Weights of a small transformer language model: a variant of Muon for these matrices, 3177 steps.
Each number is 200 + 20 x the weight over its row's rms, rounded and kept within 0 to 999. Layers, rows and columns count from 0. The size before them is the row's rms in percent of the matrix's.

# up: layer 3 MLP up, 768x192, rms 0.279, rows 422-474, columns 128-191
# down: layer 3 MLP down (transposed), 768x192, rms 0.133, rows 422-473, columns 128-191
up422,100,184,203,144,213,216,192,218,194,216,195,201,186,181,196,234,169,169,197,220,187,180,196,237,222,209,220,184,222,189,219,195,221,183,205,187,191,228,190,226,180,226,188,230,211,174,179,250,184,218,203,200,194,206,234,250,195,187,179,220,193,185,156,158,214
down422,104,214,220,189,183,199,171,195,184,231,201,221,216,213,204,204,151,221,179,193,181,179,213,207,195,225,223,201,198,205,219,228,187,237,182,214,232,195,197,195,191,206,166,208,204,230,216,195,195,229,197,237,168,241,222,206,236,208,203,230,214,193,155,221,166
up423,099,187,184,192,201,238,215,217,202,201,202,187,208,168,198,155,223,156,161,209,240,167,161,233,227,236,185,209,227,198,191,185,242,187,215,185,214,202,176,185,246,202,230,197,210,201,151,209,201,235,173,182,250,214,210,211,206,235,213,218,227,205,182,213,176
down423,099,196,187,213,171,217,192,203,220,221,177,211,197,164,206,205,214,184,193,186,186,211,186,206,185,188,211,196,189,226,219,203,198,183,179,176,226,199,202,224,229,202,185,218,203,220,194,222,216,195,165,202,206,224,202,194,227,211,230,156,208,182,203,187,232
up424,097,220,219,183,195,200,216,200,207,223,196,198,191,154,219,177,221,186,203,204,227,198,199,200,229,196,198,192,194,208,187,194,207,153,186,178,196,159,202,205,178,193,201,207,220,218,218,236,219,182,208,210,174,179,216,216,198,198,238,222,242,212,182,196,212
down424,089,176,224,199,175,213,209,213,211,181,201,187,229,217,192,216,212,206,214,201,203,181,205,187,187,231,148,195,215,207,207,200,199,209,175,209,200,168,222,202,188,199,182,170,190,235,241,186,200,207,187,240,158,203,226,165,194,190,179,188,229,194,186,198,227
up425,101,186,190,181,200,193,198,182,217,221,202,225,203,243,241,240,164,206,205,193,189,191,187,187,199,191,214,209,183,222,205,201,175,183,234,205,227,188,208,207,193,219,240,203,174,188,186,212,202,208,183,224,206,182,178,220,194,188,180,216,213,211,180,224,214
down425,110,210,211,195,205,188,169,193,182,202,191,160,210,213,187,205,182,186,203,189,201,242,185,193,203,215,165,171,175,181,195,208,216,212,198,201,205,231,254,186,240,202,186,169,198,173,213,201,175,220,179,225,170,202,181,203,215,189,174,193,265,190,223,217,182
up426,090,227,203,234,177,228,192,187,225,196,214,190,186,190,207,176,203,183,227,170,178,171,190,198,172,194,177,174,205,192,189,172,184,197,220,169,175,165,184,198,197,175,218,234,200,184,219,207,230,188,197,215,222,205,219,170,195,203,175,214,194,185,186,189,194
down426,084,198,183,169,197,200,202,223,177,199,182,217,170,209,184,205,176,213,218,212,217,209,187,190,204,182,198,155,191,200,212,211,190,201,162,178,176,212,230,202,187,206,194,153,242,162,164,197,201,206,193,200,202,216,187,203,210,193,206,171,183,212,193,207,180
up427,086,210,227,220,200,229,196,200,212,190,180,216,194,197,197,230,169,208,203,231,190,209,180,195,186,190,227,170,227,227,176,207,182,255,169,186,210,208,187,208,206,187,205,227,198,177,179,200,211,183,214,165,199,174,206,184,196,194,245,189,196,235,248,204,239
down427,081,224,193,194,180,194,208,212,183,204,262,218,208,221,207,193,224,189,199,185,165,194,209,187,220,204,164,222,183,221,195,173,211,184,186,176,208,185,210,198,201,197,205,171,228,233,212,218,202,195,191,199,197,231,220,226,198,224,201,189,226,177,173,188,162
up428,099,212,211,198,207,168,193,172,202,219,247,196,226,189,231,189,226,205,223,209,211,205,207,215,241,182,209,178,144,183,173,200,200,208,163,184,174,195,196,218,218,194,211,188,199,223,145,215,187,189,193,225,208,209,178,235,185,228,197,213,190,215,175,177,184
down428,100,231,186,174,203,184,184,205,196,170,192,210,208,192,183,166,188,192,207,206,189,198,219,208,209,198,199,202,161,200,210,186,219,197,171,172,208,188,185,200,195,206,223,178,184,205,181,217,207,184,249,214,200,210,176,217,186,193,186,185,199,190,209,159,177
up429,098,204,185,202,172,201,192,206,211,236,201,210,217,182,233,188,166,217,214,195,189,206,195,209,186,223,199,176,195,207,171,170,227,190,205,231,163,194,227,174,190,183,224,197,190,224,189,202,208,183,202,230,195,226,201,203,203,222,196,205,183,189,195,225,232
down429,089,213,154,204,191,219,185,171,214,173,237,198,195,203,184,146,235,193,193,217,239,191,214,188,164,210,197,220,213,194,185,183,228,241,220,184,198,201,228,191,206,228,212,200,241,207,184,193,191,176,206,206,214,196,202,205,239,203,216,227,182,181,208,219,204
up430,104,234,204,234,224,188,206,173,227,201,187,178,208,179,190,190,182,240,210,175,232,212,187,203,204,193,201,212,198,203,184,227,210,214,231,218,219,204,177,242,154,233,196,193,201,224,233,174,182,185,224,193,179,186,181,223,217,234,204,219,207,171,177,213,190
down430,108,209,190,200,215,196,202,186,193,182,201,205,187,207,183,216,223,214,234,217,179,186,165,220,210,156,213,226,210,229,183,214,194,165,195,216,144,242,196,165,165,208,212,224,175,216,184,207,191,208,213,205,182,188,196,171,192,228,208,208,204,212,223,176,196
up431,096,193,176,233,224,201,211,177,206,214,213,211,224,192,193,191,202,160,221,223,204,200,211,184,230,210,179,209,178,169,190,199,188,204,187,194,182,201,202,228,188,190,177,192,163,222,218,205,165,196,179,223,210,229,241,194,191,177,200,192,216,213,187,203,186
down431,092,218,185,191,198,207,183,180,194,191,193,181,243,205,175,219,158,202,208,183,193,174,220,206,202,198,200,180,248,212,211,184,186,199,179,186,208,206,232,227,190,203,191,188,212,203,165,182,206,181,175,220,206,206,222,223,198,191,209,195,194,162,188,203,203
up432,102,175,179,219,195,192,155,194,192,209,155,189,203,229,218,171,181,179,238,196,217,208,199,212,193,196,162,205,215,176,170,213,193,234,193,216,189,190,174,191,207,208,178,193,192,207,213,243,213,214,221,254,195,228,222,196,183,196,188,193,217,210,222,177,205
down432,102,165,219,186,243,207,201,191,207,194,178,217,193,207,164,186,203,193,207,182,211,196,210,184,188,214,213,203,225,204,201,227,196,200,186,228,204,206,223,180,235,175,169,228,232,202,227,173,204,208,189,190,191,196,176,191,194,206,181,217,203,209,183,215,175
up433,092,229,177,201,230,206,214,226,189,246,224,207,176,187,220,210,213,200,204,229,230,167,193,209,184,201,179,185,216,197,182,204,179,219,216,199,232,209,211,164,195,180,225,221,203,183,186,193,194,175,194,190,200,187,210,188,221,182,176,176,174,164,171,204,219
down433,100,204,198,160,183,221,243,186,202,202,196,222,217,196,184,177,203,180,182,199,215,228,193,190,164,189,203,221,191,192,191,192,182,172,185,192,164,184,218,222,182,206,176,208,218,200,214,200,196,224,182,139,209,191,207,198,178,227,195,199,213,214,213,189,151
up434,098,181,236,203,192,184,167,211,192,222,208,228,218,183,171,193,197,199,190,197,186,184,228,218,192,172,141,173,176,169,209,193,212,216,230,207,171,200,184,198,204,226,211,156,199,230,191,221,202,232,163,217,186,215,189,223,229,227,168,188,209,192,224,203,177
down434,096,174,156,154,226,195,209,197,233,193,211,176,170,189,197,214,163,185,211,213,218,223,185,188,213,181,222,205,189,212,207,211,213,211,208,204,225,221,243,212,210,190,176,196,196,183,172,239,188,193,200,166,192,201,166,203,188,198,189,169,229,181,185,172,159
up435,099,227,214,197,213,192,207,197,223,177,188,228,230,169,204,177,204,198,203,230,202,187,201,209,249,183,177,228,194,191,179,236,162,223,180,176,185,218,211,206,244,203,221,190,213,201,197,196,221,161,202,213,195,211,209,192,187,200,183,157,225,206,233,169,210
down435,102,179,169,183,215,218,165,223,208,214,211,189,178,173,214,202,208,159,186,165,181,197,201,206,218,183,212,206,172,205,201,197,173,197,222,196,207,207,194,212,205,223,215,196,184,198,212,180,186,219,232,228,197,209,171,201,198,217,205,184,220,165,198,194,177
up436,104,246,177,197,182,182,198,193,226,225,187,198,203,182,205,212,195,235,190,201,200,190,184,213,223,183,142,218,203,191,222,230,239,188,183,182,223,207,207,191,183,200,196,170,205,160,230,209,196,205,190,208,222,198,199,184,189,162,166,214,203,216,195,190,201
down436,102,211,202,210,216,199,207,218,172,212,218,186,195,225,217,209,182,237,182,221,217,217,199,170,163,203,227,204,220,178,221,214,183,188,169,156,188,201,196,196,196,202,215,195,200,201,211,218,212,237,208,227,202,237,186,223,168,198,225,208,238,183,197,212,197
up437,102,211,172,190,209,230,198,176,168,207,205,191,198,186,215,200,187,219,219,190,196,226,214,226,218,182,211,199,232,192,200,223,185,167,173,200,229,206,215,214,178,205,195,195,191,172,188,217,184,219,190,216,165,180,181,246,174,208,187,223,204,214,177,193,194
down437,102,191,204,197,242,217,187,180,215,202,186,222,203,209,184,232,213,216,193,208,205,213,193,196,167,230,223,167,169,166,199,196,211,187,222,152,192,213,179,172,185,209,233,206,165,203,184,196,219,173,194,201,207,207,234,197,254,204,212,215,218,225,209,198,205
up438,099,190,203,205,207,182,169,205,172,168,166,212,230,205,199,205,209,172,176,227,208,197,192,188,214,205,173,224,203,198,187,192,166,184,209,194,166,250,190,172,167,186,161,218,191,165,191,202,223,225,210,217,171,184,209,244,205,184,200,227,196,191,212,204,211
down438,099,222,216,214,228,205,197,170,219,170,225,192,194,231,203,200,211,184,193,179,184,210,223,189,186,191,188,171,182,158,199,217,179,192,168,204,181,201,232,207,230,206,210,176,200,231,195,181,196,194,193,211,191,251,167,189,177,167,211,209,189,165,216,232,200
up439,103,170,206,211,194,182,159,200,240,224,225,190,163,217,184,189,188,205,174,180,196,240,174,234,225,190,211,170,207,156,227,225,220,204,196,170,219,197,201,210,192,174,236,176,211,181,184,198,191,218,226,224,215,211,170,192,192,227,239,206,205,187,215,199,184
down439,104,213,210,185,209,220,187,215,208,199,248,212,193,207,236,191,197,198,170,153,209,204,203,217,214,199,197,197,180,210,196,195,225,165,207,173,205,209,216,238,235,179,211,163,218,162,176,214,200,215,228,207,198,210,155,193,192,183,180,168,203,183,197,205,195
up440,099,179,168,169,188,192,223,224,220,207,192,221,209,177,215,232,217,184,202,173,182,172,218,169,211,231,208,202,198,181,192,205,169,200,167,224,180,204,227,206,219,185,190,198,220,199,206,228,236,216,235,171,208,194,195,189,201,170,185,234,160,222,207,194,209
down440,101,200,197,163,202,202,180,168,209,186,179,199,235,262,211,219,181,208,215,178,208,220,195,199,189,208,205,209,213,188,205,184,172,189,207,178,238,196,204,206,175,216,220,201,225,213,213,157,190,211,172,210,176,172,180,203,170,214,218,179,174,192,196,173,216
up441,094,181,174,200,171,208,184,195,164,205,202,220,245,181,189,193,191,175,167,208,227,218,203,208,228,206,209,195,212,179,198,226,203,168,228,181,176,232,165,204,203,183,173,243,165,220,225,178,190,200,203,196,206,174,225,208,185,216,179,188,188,226,192,216,203
down441,085,183,210,193,233,166,247,202,185,210,208,198,205,197,220,237,212,193,189,185,181,216,214,197,206,217,207,215,215,210,200,176,210,153,213,184,189,200,220,213,210,219,204,193,190,185,197,217,185,215,170,223,188,221,212,177,213,206,204,221,195,160,236,182,204
up442,102,194,207,209,191,204,199,172,206,203,217,222,195,202,198,166,174,248,191,197,177,194,201,200,238,181,190,212,227,186,183,206,207,217,216,142,216,203,179,186,173,184,229,233,219,221,166,173,220,208,180,167,186,229,203,226,198,202,189,172,172,186,170,217,189
down442,102,194,170,183,202,174,178,186,219,164,223,173,206,246,227,210,178,266,170,173,181,234,195,204,169,212,190,201,182,172,205,194,217,216,191,197,202,211,200,216,167,185,199,212,183,210,208,194,222,188,199,181,183,223,207,185,217,210,166,185,237,197,204,212,191
up443,100,200,161,232,191,209,235,213,241,177,168,228,199,198,212,203,188,202,222,161,185,207,172,215,198,191,188,208,182,188,213,240,204,160,207,216,200,215,180,192,223,168,159,242,165,199,161,203,182,177,199,202,206,194,171,211,167,221,235,211,156,196,212,175,221
down443,097,208,188,198,179,248,191,232,171,201,211,230,172,225,171,187,220,187,178,209,219,180,159,201,177,191,162,221,200,190,204,225,219,191,208,193,157,158,200,236,186,173,200,191,199,213,177,212,187,193,194,192,186,205,212,205,186,209,201,161,198,221,218,209,192
up444,097,167,229,210,200,203,205,195,190,218,215,155,213,234,190,169,245,180,178,233,239,182,194,203,201,181,215,203,251,251,210,186,168,192,189,186,202,200,213,200,177,186,260,213,195,208,207,195,202,215,180,194,229,200,177,245,198,179,202,205,178,181,178,178,231
down444,093,211,194,210,185,219,198,194,200,187,202,195,157,212,211,189,182,203,191,161,185,184,197,193,195,217,242,172,208,230,200,198,192,186,179,185,207,198,198,207,198,236,228,170,206,187,211,182,218,191,192,157,216,216,202,200,201,224,244,206,187,188,217,221,203
up445,101,147,214,201,209,212,215,217,196,214,180,208,194,179,186,198,183,219,236,195,180,187,221,187,211,216,205,205,214,222,186,194,197,199,181,196,168,218,237,209,159,196,222,195,202,210,216,186,195,196,209,149,209,210,184,226,194,181,203,141,193,193,204,222,181
down445,099,226,192,222,241,196,201,190,189,179,191,179,200,190,194,216,226,205,222,179,202,193,244,175,203,164,208,169,235,207,239,245,194,219,194,171,177,188,194,201,186,191,200,224,207,199,195,194,230,190,175,197,182,227,193,218,207,178,215,226,225,188,197,206,182
up446,096,187,187,188,166,181,207,237,190,198,189,226,213,213,186,223,221,201,241,200,228,182,196,216,221,199,246,207,171,198,146,221,178,203,165,206,171,207,217,186,190,222,220,184,216,232,204,221,213,197,212,181,207,198,177,209,211,192,197,175,208,184,168,174,213
down446,092,236,208,216,235,236,199,209,194,180,180,209,189,172,196,192,206,188,186,181,158,226,254,195,166,205,203,211,226,184,191,154,224,144,180,179,230,206,189,191,211,173,200,216,191,213,200,198,193,159,194,191,217,179,199,190,193,196,204,185,173,193,169,214,252
up447,101,177,200,226,173,159,190,195,214,181,196,184,199,219,195,184,212,215,241,198,211,227,213,183,229,175,184,172,214,208,210,213,181,129,217,228,188,208,209,210,205,211,208,200,205,191,198,224,193,173,218,204,205,180,210,197,197,218,182,154,194,200,210,207,213
down447,110,203,184,172,216,191,213,182,214,218,172,194,179,186,227,205,188,176,194,206,189,228,204,238,198,196,167,196,176,237,212,199,228,223,233,207,191,216,195,200,221,226,190,231,206,178,199,193,231,208,200,217,160,209,192,243,213,202,151,175,198,182,186,195,184
up448,088,187,195,191,216,176,234,218,181,186,232,206,199,166,202,192,187,203,226,199,195,175,216,224,212,205,176,212,217,160,176,200,206,172,187,187,208,183,187,169,180,174,176,192,222,215,225,237,215,190,165,200,197,198,149,252,201,202,206,219,197,193,218,185,170
down448,084,207,219,170,186,232,180,205,202,219,173,242,193,205,187,207,246,223,179,232,183,198,219,194,173,200,199,190,200,168,210,200,217,207,194,209,196,223,229,171,190,217,179,181,198,191,193,190,202,202,169,206,238,190,248,151,245,158,218,180,228,180,190,211,204
up449,097,232,180,205,201,235,223,196,220,211,184,211,198,226,212,195,208,237,186,186,179,233,191,192,221,229,208,212,186,171,196,184,227,193,203,225,187,207,211,189,192,192,174,265,188,184,203,211,209,177,209,199,205,228,205,233,188,222,168,190,181,221,206,211,195
down449,091,214,196,199,204,187,163,176,171,179,171,240,193,210,216,215,189,197,209,199,236,203,235,150,202,210,229,178,202,201,207,163,190,187,186,221,187,194,203,209,196,199,175,179,211,175,212,189,193,215,205,229,205,213,221,189,257,201,234,209,189,194,198,160,158
up450,102,203,180,215,202,235,213,175,203,171,172,181,204,206,193,174,179,221,233,219,175,159,201,251,183,189,210,188,215,189,221,159,224,184,195,190,183,185,194,192,182,198,212,218,167,172,198,244,225,224,198,195,222,187,211,199,185,191,214,214,201,216,194,202,215
down450,100,192,179,233,216,155,212,205,204,215,235,196,202,163,199,196,199,193,196,223,167,189,187,215,173,182,194,189,220,188,198,207,183,208,192,191,171,236,190,177,182,215,184,234,177,186,206,214,188,189,191,161,199,192,203,198,231,204,209,203,231,179,204,182,205
up451,099,221,182,192,169,179,220,176,160,205,200,183,215,180,208,198,214,226,172,187,195,210,211,210,233,229,241,203,204,219,203,222,223,192,208,176,189,200,199,236,234,201,186,196,209,192,220,213,198,218,183,189,200,190,189,231,183,212,234,166,205,190,195,170,173
down451,106,205,192,208,215,216,204,185,183,200,171,206,244,182,233,220,195,169,214,193,188,178,194,189,217,254,235,156,195,211,228,206,206,194,192,205,206,191,182,188,188,199,196,187,192,215,171,208,205,200,171,175,183,194,172,197,214,206,213,202,197,210,166,183,166
up452,097,163,220,190,177,193,220,218,203,237,229,221,186,188,216,180,198,190,214,179,174,202,184,161,207,208,228,202,216,228,200,246,202,180,188,166,166,194,149,211,203,229,193,213,199,192,220,180,187,198,234,171,188,203,212,217,193,200,225,189,179,212,204,207,176
down452,089,248,231,209,202,190,172,177,208,236,205,215,205,199,240,204,222,206,210,229,199,210,186,216,245,239,170,238,209,169,204,166,208,200,203,209,196,163,212,197,183,214,162,174,180,210,224,176,194,190,210,202,175,209,207,184,201,169,233,226,221,204,192,174,193
up453,095,199,199,232,259,201,177,188,186,226,214,207,214,196,192,172,182,158,222,213,218,217,208,218,184,185,200,188,205,203,204,199,220,192,205,187,185,206,200,189,209,220,168,189,207,164,230,215,229,204,220,175,179,214,174,202,195,197,192,235,204,178,210,204,200
down453,098,182,224,179,191,169,195,201,198,180,206,205,185,211,202,198,199,220,189,188,240,203,206,196,182,220,163,212,182,218,189,207,200,178,196,170,212,189,183,201,179,184,206,211,224,220,204,188,154,227,203,225,266,211,206,214,193,216,209,182,186,195,203,239,198
up454,095,221,204,226,193,146,202,222,181,193,182,221,207,219,216,234,202,199,197,191,209,241,180,210,174,185,197,217,211,191,194,203,210,201,162,209,185,166,213,183,232,172,184,209,253,191,201,197,233,185,183,205,198,204,219,185,204,174,192,175,186,219,206,174,200
down454,103,204,187,177,222,236,191,237,169,200,198,228,179,209,203,239,220,254,179,221,206,193,199,198,187,176,223,175,197,185,178,157,192,178,194,196,228,220,261,231,170,214,222,207,200,191,205,197,218,217,175,223,206,203,205,196,168,209,222,215,218,225,202,199,180
up455,098,182,212,195,206,204,242,187,214,177,218,191,225,207,231,185,177,192,192,201,181,207,189,162,177,211,192,185,204,211,181,214,211,199,202,182,199,205,208,183,199,225,195,239,196,224,202,212,213,184,199,205,207,197,200,208,223,202,187,187,198,234,189,200,214
down455,101,249,220,172,177,176,173,188,194,200,227,222,195,220,190,207,190,185,188,233,199,216,197,205,185,220,164,214,185,161,221,195,201,179,175,179,185,189,205,198,216,214,224,181,219,230,209,203,187,190,221,192,202,193,210,207,206,182,202,227,206,216,198,232,186
up456,098,181,222,214,213,181,212,196,205,230,210,213,179,197,179,208,199,204,180,205,177,196,178,201,234,191,220,179,240,214,200,181,172,229,195,197,192,217,202,172,196,208,190,200,209,161,204,222,228,203,164,207,206,180,193,247,217,218,181,219,232,217,169,208,216
down456,103,225,177,176,239,228,178,167,226,197,189,243,226,198,196,174,182,193,193,209,194,184,203,204,212,163,201,214,208,218,187,181,188,218,155,229,208,204,218,193,183,190,162,214,201,209,185,192,168,203,200,171,213,207,207,200,222,207,209,173,166,218,224,212,178
up457,095,194,195,202,191,198,176,201,190,189,184,204,202,206,176,191,168,181,192,222,188,207,206,191,220,191,201,194,198,180,251,217,200,204,196,179,192,203,205,166,217,192,203,231,202,203,206,181,187,219,202,234,251,231,196,209,245,210,196,215,213,196,181,240,194
down457,089,186,214,197,195,202,221,201,212,195,174,223,188,203,203,197,242,184,199,196,214,184,186,216,221,188,181,185,162,241,181,212,227,195,191,234,195,234,179,180,196,226,191,205,190,225,210,212,177,176,201,203,149,177,201,198,180,194,192,174,192,174,215,191,173
up458,108,196,225,194,226,186,213,212,197,242,210,231,219,184,228,221,203,209,172,179,209,155,201,165,225,216,210,217,233,222,165,198,180,235,216,182,182,205,222,214,203,187,202,224,182,222,218,226,189,191,187,183,193,202,214,206,202,196,161,230,167,196,222,230,197
down458,110,191,214,190,232,164,199,192,221,221,180,189,218,205,217,211,190,174,227,167,162,179,216,226,197,211,198,203,233,242,197,218,208,208,182,187,185,206,227,204,193,204,216,185,192,197,224,198,198,161,217,211,167,223,187,197,204,192,164,214,220,247,214,234,214
up459,098,214,153,208,182,208,211,203,214,212,207,214,190,207,190,162,216,230,188,180,215,168,219,198,179,194,176,222,203,202,212,205,222,212,233,221,191,179,225,212,218,189,215,228,212,186,183,193,217,216,176,211,218,192,214,181,191,186,198,220,172,184,173,182,243
down459,099,179,161,216,199,184,189,231,181,200,203,214,211,199,212,209,211,183,174,179,170,224,190,227,168,208,180,184,217,197,182,200,220,197,171,227,179,239,224,195,196,203,229,139,185,214,202,183,236,199,194,190,209,231,202,195,176,185,227,236,170,173,201,172,177
up460,104,197,190,187,191,214,206,216,221,169,202,225,231,191,179,211,200,188,212,183,213,176,207,232,210,186,219,216,244,211,200,189,194,206,192,200,178,156,241,195,178,204,227,203,203,221,220,190,200,214,176,215,196,167,166,221,192,210,206,182,195,210,232,191,187
down460,102,218,182,207,182,198,192,186,181,193,201,230,194,213,194,217,193,186,167,183,211,193,191,197,183,226,193,170,195,226,238,206,157,216,154,209,179,203,220,153,199,187,191,196,186,161,152,188,198,207,217,240,204,220,182,223,214,225,207,169,162,219,190,212,215
up461,113,204,225,175,215,224,171,223,184,162,238,225,189,169,219,182,210,230,190,210,198,196,220,182,208,215,196,201,169,171,177,230,214,183,176,207,258,203,214,225,187,221,194,228,215,188,212,208,210,220,201,200,176,214,209,215,224,243,195,219,212,211,180,216,200
down461,115,201,205,201,178,237,202,220,201,204,214,205,190,170,211,217,230,200,208,225,191,203,183,206,189,179,170,203,191,161,197,221,206,193,185,161,187,177,242,189,214,190,172,209,221,236,182,227,187,202,185,211,181,213,189,184,194,192,197,184,204,206,151,208,170
up462,099,205,235,230,205,171,186,192,186,221,199,218,178,219,218,216,188,196,180,195,201,197,172,205,183,185,206,217,187,206,193,210,211,181,244,211,193,196,209,194,178,240,187,213,206,183,176,223,213,217,197,173,242,225,199,210,199,207,187,191,190,179,214,192,230
down462,093,204,222,193,188,200,200,207,218,193,207,188,180,209,208,237,212,194,168,220,225,172,218,167,161,274,197,213,201,179,204,203,225,195,207,157,213,205,199,166,165,199,210,183,198,190,187,213,199,242,201,205,165,202,209,217,184,188,198,218,203,181,207,253,203
up463,100,230,195,208,196,169,215,207,231,193,216,189,188,181,226,233,206,195,215,215,211,161,223,180,204,233,173,174,194,206,232,171,187,239,203,185,221,194,205,189,187,210,197,216,222,239,199,210,220,192,164,183,222,219,186,177,180,190,195,194,180,194,208,231,213
down463,095,237,231,208,225,206,164,178,173,179,219,186,176,221,226,196,230,190,228,206,204,153,225,175,217,235,213,196,191,171,211,210,182,169,219,202,236,221,194,206,193,178,192,180,209,195,214,222,204,216,215,192,184,190,157,200,168,184,203,202,246,204,184,237,189
up464,096,194,208,202,172,190,188,213,196,203,236,169,236,193,197,201,178,194,182,188,223,182,166,209,221,177,232,186,243,174,177,214,188,217,171,182,185,212,226,182,229,208,184,198,205,204,222,178,199,205,210,204,164,217,185,208,174,208,213,196,196,194,210,214,197
down464,095,201,184,237,199,208,216,214,201,179,194,199,208,220,188,211,212,200,223,203,210,195,192,183,201,195,192,212,205,171,206,194,161,225,192,207,235,196,217,210,248,212,207,185,181,203,207,230,187,189,208,192,194,217,220,160,181,188,234,225,197,200,138,214,211
up465,095,214,188,201,178,227,160,167,188,224,163,193,157,195,210,204,184,215,208,210,194,233,195,212,206,207,187,200,224,204,190,208,200,205,210,192,208,209,196,244,168,186,203,212,197,189,182,184,174,167,207,205,191,225,218,175,220,222,221,205,227,232,187,242,215
down465,096,210,183,202,191,198,221,188,191,210,208,243,172,180,172,202,204,229,194,187,175,177,216,218,183,188,227,178,169,198,189,196,197,217,196,200,255,208,186,208,206,180,174,150,188,187,167,204,201,201,197,192,205,194,181,175,205,192,167,202,202,183,175,201,185
up466,093,196,177,222,212,220,212,215,209,209,220,217,219,221,186,190,200,232,221,198,206,191,196,212,211,204,192,205,181,202,193,197,218,209,187,180,194,210,230,217,209,229,189,200,142,177,195,201,232,187,170,181,219,175,213,184,209,181,178,201,207,217,153,202,213
down466,093,206,195,252,218,220,180,173,213,216,184,207,184,227,214,193,214,202,196,197,192,195,186,171,155,214,209,183,162,227,235,211,196,195,176,221,172,200,181,200,227,199,202,195,218,160,181,213,185,183,190,206,195,205,208,209,192,225,189,185,184,217,218,199,185
up467,092,190,181,206,234,210,209,178,190,205,216,183,200,218,211,175,185,222,180,184,224,198,189,219,210,238,199,190,226,181,223,170,193,241,182,205,186,219,203,197,210,188,195,196,200,187,213,197,216,211,204,188,202,231,219,176,197,183,188,191,172,179,205,191,258
down467,085,223,198,161,180,198,218,196,212,198,201,181,184,225,202,198,216,199,191,187,214,191,201,209,217,219,189,235,184,211,180,180,189,174,222,202,225,202,223,214,245,169,153,184,188,200,196,212,219,192,189,205,195,225,158,197,221,172,204,227,195,213,210,192,203
up468,092,185,170,187,198,204,200,188,213,164,202,186,157,201,193,217,193,219,185,210,188,234,140,183,193,202,208,173,213,195,239,187,174,179,236,195,164,189,242,178,190,198,217,181,227,220,195,217,195,181,212,200,199,177,179,205,221,219,203,167,190,220,187,236,185
down468,085,239,222,223,229,215,192,206,179,195,191,195,209,236,214,205,178,207,222,183,236,199,211,209,181,198,193,212,186,198,195,172,214,186,175,192,172,187,217,187,207,238,201,197,176,243,195,167,192,201,193,171,183,234,197,194,226,207,198,197,202,181,202,170,202
up469,104,151,208,214,222,199,213,210,185,215,185,182,206,204,236,188,144,222,163,203,199,176,201,206,219,199,185,221,222,202,185,166,206,210,187,199,204,210,171,221,230,209,164,193,169,206,180,222,201,200,205,182,208,192,168,231,200,202,177,176,213,186,212,175,217
down469,106,186,237,187,191,196,199,209,177,203,167,189,220,171,206,191,179,171,201,217,172,214,189,177,217,207,188,213,245,215,191,169,176,201,213,221,244,180,204,197,203,233,196,213,205,180,195,173,183,212,165,228,204,229,206,199,186,159,209,214,178,164,206,225,182
up470,107,215,189,241,201,204,197,202,198,175,215,180,187,195,214,188,192,235,212,171,179,183,195,176,185,222,192,186,178,195,194,217,192,201,194,177,227,185,172,163,212,245,195,208,220,210,197,199,183,202,243,211,220,205,203,174,215,220,206,226,229,196,161,202,202
down470,113,199,219,200,178,200,218,227,182,168,195,223,171,199,184,193,187,190,210,191,180,180,205,210,174,215,194,221,171,178,192,224,186,222,159,175,208,245,194,215,194,193,172,197,216,194,192,228,179,214,200,190,224,204,223,177,212,164,189,258,237,171,172,218,174
up471,100,209,183,178,197,208,170,209,227,181,235,191,170,205,205,213,209,209,252,186,227,208,244,197,183,202,213,202,200,207,213,201,223,207,216,188,232,199,230,216,175,186,244,256,184,205,193,190,219,234,196,188,199,177,210,216,184,197,190,190,198,187,252,156,198
down471,096,207,170,218,191,221,219,185,158,212,193,204,195,199,190,200,184,179,200,164,187,192,179,193,162,190,215,213,200,210,226,189,216,213,203,184,181,231,157,205,233,177,191,158,231,210,188,193,214,194,192,189,216,252,218,227,187,202,212,197,203,229,206,210,204
up472,095,213,184,181,212,211,189,214,190,191,223,220,179,224,199,214,232,210,191,189,189,205,192,183,212,176,220,194,189,205,178,220,191,186,194,210,201,175,203,217,195,191,208,184,210,188,166,185,161,207,224,168,236,232,188,194,175,199,205,199,228,185,167,169,205
down472,090,170,231,207,210,207,212,189,187,195,199,198,170,220,239,176,183,185,193,205,203,214,233,236,183,225,226,199,220,171,210,170,213,188,179,227,218,164,191,193,214,189,204,190,191,227,230,188,183,241,196,178,210,215,199,172,197,159,235,221,208,198,219,184,224
up473,094,191,205,200,182,197,229,174,235,213,166,186,200,225,224,264,191,219,189,211,182,177,211,216,213,200,203,198,198,232,241,231,213,178,200,193,206,193,209,197,200,169,188,238,172,168,204,178,201,213,209,178,201,230,199,188,199,218,196,169,170,225,195,188,169
down473,103,198,189,230,195,254,231,173,201,209,188,208,176,209,197,199,194,212,167,209,218,214,173,199,187,209,149,220,196,200,225,199,172,220,187,192,198,215,195,189,227,207,196,209,171,210,185,219,181,226,191,207,209,168,210,179,164,215,209,222,232,201,178,219,197
up474,116,216,205,209,211,185,181,212,189,224,207,191,206,208,172,190,194,214,194,183,215,187,228,191,153,165,188,192,201,230,181,204,197,245,198,195,191,207,214,212,209,180,209,245,191,175,237,195,202,212,195,183,199,210,193,225,141,208,225,218,217,217,166,211,221